Weights of a small GPT-style language model, trained from scratch on English Wikipedia.
Architecture: biases, tied embeddings.
Each number is 128 + 24 x the weight over its row's rms, rounded and kept within 0 to 255. Layers, rows and columns count from 0. The size above them is the row's rms in percent of the matrix's.

# layer 5 attention value, 192x384, rms 0.215, rows 86-102, columns 96-191
size [108 103 104 104  99 108 102 101 105 102 102 101 104 100 107 109 105]
[[131 105 152  98 139 154 166 120 157 151 124 150 134 135 128 135 126  95 165 114 158 119 167 110 185 154 128  90 119 118 151 125 119 138 126 110 126 145 122 109 129 147 138 110 114 112 130 109 133  60 134 163 152 112 172 137 119 115 120 145 165 122 138  77 118  89 162 119 119 118 110 127 107 120 104 160 135 120 162 119 156 111 131 127 122 142 116 157 154  71 106 153 152 185 144  84]
 [109 158 130 158 125 132 149 112 141 123 121  61 125 108 121 129 122 113 126 107 130 131 124 111 129 136 163 120 112 167 116 121 128 126 165 156 151 121 140 122 104 141 131 116 110 113 103 160 100  90 134 110 182 142 141 110 157 165 122 174 150  99 144 108 104 123 131  90 132 158 165 107  93 131 161 137 196 118 103 140 135 137 122 153  61 123 126 117 125 110 129  96 146 108  95 107]
 [114 134 122 147 131 131 103 103 113 120 147 128 148  97 131 145 145 223 143 113 108 136 121 142 152 149  97 123 119 140 119  87 109  69 117 124 103 126 147 139 153 191 116 102 167 165 128 109  82 178 109 167 121  92 131 138 112 127  71 134  87 136 164 135 131  86  83 114 119 170 104 130  96 115 141 133 106 150 141 119 111 111 134 105 138 136 119 191 154 103  97 136  90  94 123  92]
 [105 113 142 108 113  90 131  92 166 142 142 123 107 146 165 143 118 104 119 125 126 130  97 152 103 113 168 134 171 114 112 101 156 116 144 186 122 141 164 151 121 139 117 130 165  90  97 125 140 109 172 122 101 147 145 153 156 130 149 120 124  81 129 126 121 138 134 118  81 170  96 127 117 148 107  90 138 150 105 123 135 135 111 122 111 125 121 131 121 138 161 119 109 155 111 116]
 [144 112 120 103 126 136  94 120 141 108 146 137 131 110 155 154 158 164 156 154 125 165 111  92 174 122 171 104 108 146 148 151 118 123 139 127 151 101 107 160 124 116 110 126 121 163 148 134 108 132 116 102 150  78 103 148  97  93 185 102 128 163 143 104 159 163 155 127 122 124 128 105  94 145 144 119 175 177  91  80 144 159 118 114 143 142 109 145 104 133 112  99 102 111 146 157]
 [128 109 140  86 118 137 114 174 104 113 125 101 151 106 104  77 104 138 107 106 175 149  96 110 122 145 166 110 130 121  98 106 122  82 126 121 139 130 123  89 105  91 169 145 116 125 136 139 142 181 140 141 123 109 145 124 117 125 176 120 144 144 122 108 139 107 148 121 133  78 129 157 133 157  84 151 135 129  87 129 109 109 120 146 149 165  93 157 132 136 124 172 119 138 154 144]
 [147 127 126 159 146 125 130 155 110 140 133 123 125 138 114 123 116 136 131 110 131 123 151 161 137 146 118 140 141 137  81 141 125 187  96 146 121 153 160 152 114 162 139 102 138 148 149 144 112 116 160 118 145 118  74 172 123 119 135 130 148 107 117 117 129 140 112 157 135 113 140 158  29 151 141 147  89 123  92 117 162 155 135 131 113 141 152 120  95 140 164 124 120 172 132 144]
 [124 133 125 152  94 115 108 164  96 118 128 136 147 160 136 138 139 173 155 152 137  91 110 154 135 122 135 131 120 118 150 135  99 110 115 129 118 147  61 107  95 113 145 109 158 131 112 122 189 179 130 133 173 109 132 123 176  91 145 152 169 103 117 135 140 135 127 127 129 108 157 117 180 112 145 113 137 136 113 113 110 158 147 133 176 111 118 132 150  91 113 124 139 118 146  98]
 [133 113 123 130 132  96 114 182 142 130 141 113 130 127 121 160 174 124 173  76 104 165 142  80 122 132 124 134 145 114 109  99 104 120 154 105 170 139 179 139 192 105 154 116 173 129 123 119 140 165 149  95 120 102 137 133  96  99 115 147 111 152 105  91 122 107 158 106 137 144 135 117  94  85 121 143 159 162 168 161 149 137 139 141 139 159 132 121 110 112 144 129 101 155 122 116]
 [113 141 137 130 111 133 128 126 148 148 164 108 126 111 131 106  96 111 109  97 141 141 107  91 112 134 112 132  97 137 129 125 137 128 150 114 146 129 100  93 105 106 116 131 128 140  90 126 158 159 108 134 159 165 112 130 115 139 137 195 124  90 134 128 123  79 166 171 102 103 105 120  85 121 100  85 107 156 142 120  82 147  99 165 126 153 177 153 122 152 114 121 127 151 134 138]
 [104 101 112 131 166 134 148 116 100  73 133 156 129 160  87  98 108 136 145 152 162 171 131 130 134 104 101 161 183 117 139 151 143 112 156 147 150 127  93 128 128 120 111 147 133 142 144 147 133  76 149 107 138 148 142 140 164 148  78 125 121 155 127 107 146 103 130  97 113 149 114 147 178 147 127 121  90 151 164 112 165 141 110 111 129 150  68 179 138 133 131 113  96 104 138 135]
 [122  92 115 108 125 102 101 134 101  79 131 168 144 138 173 144 120 130  79 149 128 121 102 214 143 125 155 133 122 164 119 116 135 154 129 119 136 162 121 129 143  94 141 149 143 168 115 129 118 101 134 162 134 187 102 140 123 114  89 103 100 139 120 137 138 115  81 192 145 129 148 117 104 132 135  82 162 133 133 127 141 160 109 155  96 129  59 165  85  98 133  94  89 113 120 143]
 [ 82 149 134 114 119 106  75 165 140 126 126 147 123 125 149 103 106 134 140  82 139 129  94 134 157 124 125 137 114 112 146 133 144 110  78 124 109 110 171 176  97 142 135 113 162 112 140 112 106 103 117 111 109 148 123 126 162 111 121 166 157 110 133  63 136 123 129 129 119  98 132 139 131 182  34  91 140 124 125 148 126 149 132 150  68 114 127 113 139 124 109 119 121 120 105 143]
 [148 116 112 110 157 109 155  90 168 140 148 120 114 125 120 111 112 140 108 169 135 141 108 145 117 110 149 158 142 115 147  89 125 105 115 129 158 109 150 115 136 136  86 115 117 157 118 132 135 124 107 111 132 105 108  93  96 124 187 157  93 112 121 146 206 131 110 144 162 117  84 151 149 163  69 133 137 110 143 132 108 117 153 145 134 135 150  58 140 114 117 134 127 112 130 142]
 [160 143 134 146  81  92 133 114 117 135 120 140 140 150 147 126 126 102 149 124 108 139  83 123 125 104  79 152  82 114 180 125 136 105  74 130 137  95  81 131  96 100 119 163 171  99  92 125 170 121 127 149 126 161 134 107 100 132 114 142 156 139 165  98 133 123 102 110  81 108 138 155 125 108 149 113 126  94  96 144 120 123  87 128 133 103 118 115 101 107 136 140 126 151 111 124]
 [ 72 142 144  75  97 147 135 131  99 128 133 123 152 112 118 143 146 112 126 102 140 130 135 122 120 130 157  83 141 110  83 111 141 150 150 116 143  98 138 136 110 125 133 133 158 157 121 155 135 112  95 112 131 151 133 143 118 104  92 113 145  79 128 110 108 154 128 138 111 123 111 117  67 141 156 116 134 134 157 104 151 166 131 119 138 112 160 121 110 116 114 106 114 142 170 142]
 [171 128 121 103 141 127 129 112 152 100 181 129  87 111  97  74 174 150 127 142 134 144 123 137 117 163 153 137 135 136 129 147 110 142 106 131 146 112 157 121 137 145 122 153 152  95 115 149 113 115 124 145 166 124 111  75 131 162  73  92 129 150 136 117 133 138 167 149  78 132 171 129 146 106 159 111 186 108 107 134 163 147 118 111 127 104 126 155 105 134 140 177 107 111 126 148]]
# layer 5 attention output (transposed), 192x384, rms 0.191, rows 86-101, columns 96-191
size [107 107 107 106 104 109 106 105 103 108 102 104 107 104 109 107]
[[138 167 159 118 107 100 148 128 134 118 112 148 130 104 126 191  80 136 147 159 132 132 152  75 137 129 115 129 122  85 159 131  94 145 123 161  90 130 165 141  98  90 163 173 164  88 142 118 113 132 146 119 118 141 112 130 152 115 121 106  86 131 149 157 145 129 112 143 158 112 123  76 104 161 101 110 145  79 140 186 168  83 146 150 100 125 139 156 107 167 142 155  93  86 121 132]
 [172 128 147 105 120 118 150 146 103  97 181 189 137 109 127  98 140 108 145 125 132 136 132 161 135 115 118 142 145 132 154 141 122 109 135 142 124 136 120 108 140 101 197 146 131  54  94 185 136 135 150 137 155 121 106 150 123 129 108 129 218 111 128 167 137 132 149  92 106 130  68 179  89 135 113 158 133 127 117 131 120 109  95 159 133 119 144 135 100 131  88 170 166 123 152 112]
 [150 156 107  95 128 185 135 126 128 106 142 146 116 123 144 147 130  99  93 137 159 122 115 132 143 130 135 131 116  76 139 124  95 123 138 142 100 148 135 114  74 157 135 145 126 116 141 106 152 135 100 160 182 139 135 166 133 128 142 132 117 123  87 119 131 183 142 110 181 158 145 140 118 142 136 109 113 137 124 105 121 121  84  93 123 119 158 128 104 144 124 136 120 102 171 110]
 [132 119  89 129 126 120  99 116 120 156 158 125 119 144 115 122 137 109 185 108 135 135 127 111  99 130  67 119 131  78 141 126 116 137 131 146 138 109 126 138 136 101 154 107 131 123 122 111 136 101 110 113 104 147 111 135 129 139 118 115 101 106 117 151 114 127 167 134 159 112 154 127 122 124 112  69 107 147 117 103 137 124 146 170 112  92 128 159 139 149 119 111 152  81 125 102]
 [140 127 150 164 177  99 130 105 115 158  73  96  98 121 101  88 138 131 158 154 100 134 104 118 142 111 146 172 134  99 132 126  99 159 112 127 115 156 150 162 116 185 139 150 139 112 137 129 119 112 122 166 124 153 154 109 124 139 137 159  95 150 156 162 167 119 105 113 169 149 103 126 113 108 149 118 108 113  72  98  94 178 152 138 172 136  86 129  76 127 107 122 179 114 143 122]
 [181 158 118 100 119 139 136 149 102 133 160 123 115 118 125 135 157 141  92 131 148 140 109 166 141 129 125 157  86 137 104 122 143 123 149 103 135 161  88 130 154 110 163 124 106 134 107 134 134 137 102 161 119 135 146 107 138 108 110 137 192 159  82 135 138 146 100 108 126 166 106  78 169  97 122 108 138 106 147 107 115 120 170 129 105 118 124 122 110  81 173 168  94 152 125 169]
 [165 173 138 148 160 132 147 150 144 152 144 142  54  94 112 125 115  96 137 155 137 134 131 134 183 158 141 115 143 143 130 134 155  99 136 149 101 161 122 141 121 111 107 123 141 134 142 107 134 127 119 113 103 124  99  98 125 153 133  95 164 119  85 156  81 132  80 168  75 147 123 126 108 131 154 132 143 163 136 124 121 141 127 141 119 133 148 139 107 181  76 138  88 122 139 131]
 [132 126 135 128 115 134 106 146 121 148 120 100  87  96 112 120 150 117 138 158 125 108 147 144 142 127 134 135 123 122 123 141 138 140 140 103 143 139 143 143 127 136 124 114 156 125 131 132  91  87 152 149 118 119 122 165 147 100 164 122 180 120 126 134 149 141 110 149 148 155 117 136 125 127  83 121 135 122 111 150 142 127 119 133 130 133 139 125 147  63 120  84 124 114 117 126]
 [181 142  91 168 155 122 108 132  88 145 121 120 121 192 119 110 139 119 118 153 128 157 110 137 127  85  96 161 180  88 109 131 136 143 132 115  90 167  86 156 147  81 125 115 119 109  79 140 140 131 116 150  91 117 129 137 108 122 142 119 152 177 137 138 145 148 116 138 147 128 122 133 121 174 103 126 126 123 104 159 108 127 114 139 161 137 122 124 176 121 169 140 120 119 155 112]
 [134 144 117 120 123 136 141 149 122 147  87 109 121 106 170 151 104 180 152 114 111 104 123 126 131 165 155 120  74 146  96  89 107 120 125 144 129 143  49 121 200 158  76 117  82 115 117 164  86 126 152 112 141 113 137 123 137 123 146 116 107 125 127 135 113 193  91 129 135 165  95 109 123 124 136 107 117 100 112 105 125  91 164 118 117 133 100 191 131 160 140 157 173 149 142 136]
 [119  92  94 140  77 124 156 118 116 125 143 170 113 127 135 116 123 150 169 103 109 142 150 126 119 167 135 161  94 113 149 131 120 105 102 150 144 127 164 111 160 130 149 130 131 150 147 114 147 141  69 131 172 107 103 151  92 126 168 139 109 115 164 156 119 114 129 133 126 116 143 119  98  77  84 108 187 121 141 148 150 111  90 157 138 142 152 144 112 134 108 124 105 117 156 171]
 [115 135 126 128 159 140 159 146 128 176 117 139 123  91 135 134 137 122 127 150 173 158 137 162 116 116 110 101  85 135 138 101 186 120 106 105 111  87  72 127 146 135 108 114 101 122 158 104 109 136 128 136 101 132 146 178 103 135 125 119 137 126 140 156 168 137 114 115 107 150 168  77 124 129 123 130 113 153 126 115 118 100 166  95 141 123 131 149 107 104 157 137 125 123 133 156]
 [172 125 126  90 136 121 160 146 126 150 135 126 147 142 177 151 107 113 129 124  93 182 155 178 118  96 123  83 143 121 151 112 136 120 133 160 111 156 186 123 125 176  99 107  91 140 116 115 115 100 125  93 118 128 125 150 183 131 155 126 166 140 130 152 148 131 134  99 102 133 153 134 118 145 120  97 115 119 133 111 167 147 139 139 111 132 118 133 154 118 182 108 143 132 125 129]
 [120 147 124  99 118 109 147 154  48  99 171 107 123 105 139 102 116 144 141 100 135 119 106 139 171 103 123 154 138 154 146 126 102 121  96  98 111 130 120 143  92 104 128 138 136 106 117 116 184 110  84 114 141 184 166 130 153 196 120 114 105 167 147 149 152 110 114 109 101 113 146 114 111 126 148 125 110 104  86 131 146 132 141 133  90 155 142 101 138 162 137 201 113 146 102 139]
 [184  88 121 150 115 113 109  96 130 147 102 123 147 121 108 148 149 117 142 151  92 123 127 129 115  92 151 139 171 130 143  92  82 166 126 123 102 149 129 186 142 118  85 115  96 173 147 149 114 153 118 138 147 153 144 120 150 103 147 136 168 133 141 113 155 131 151 143 135  65 130 205 120 141 110 134 130 154 140 108 125  96  88  80 117 140 137 130 102 160 101 126 183 140 140 112]
 [153 111 139 127 151 128  89 136 136 107 144 101 189 141 125 149  89 161 167 132 140  99  87 122 109 130 150 112  89  96 174 159 147 131  97 153 165 130 147 117 148 162 134 122  92 101 125 139 114  99 111 128 125 140 128 123 116 136 153 156 131 104  87 152 131 157 111 119  88 123 119 107 144 131 147 120 114  85 125 176  72 119 130 125 157 104 122 146  66 153 101 127 193 132 121 163]]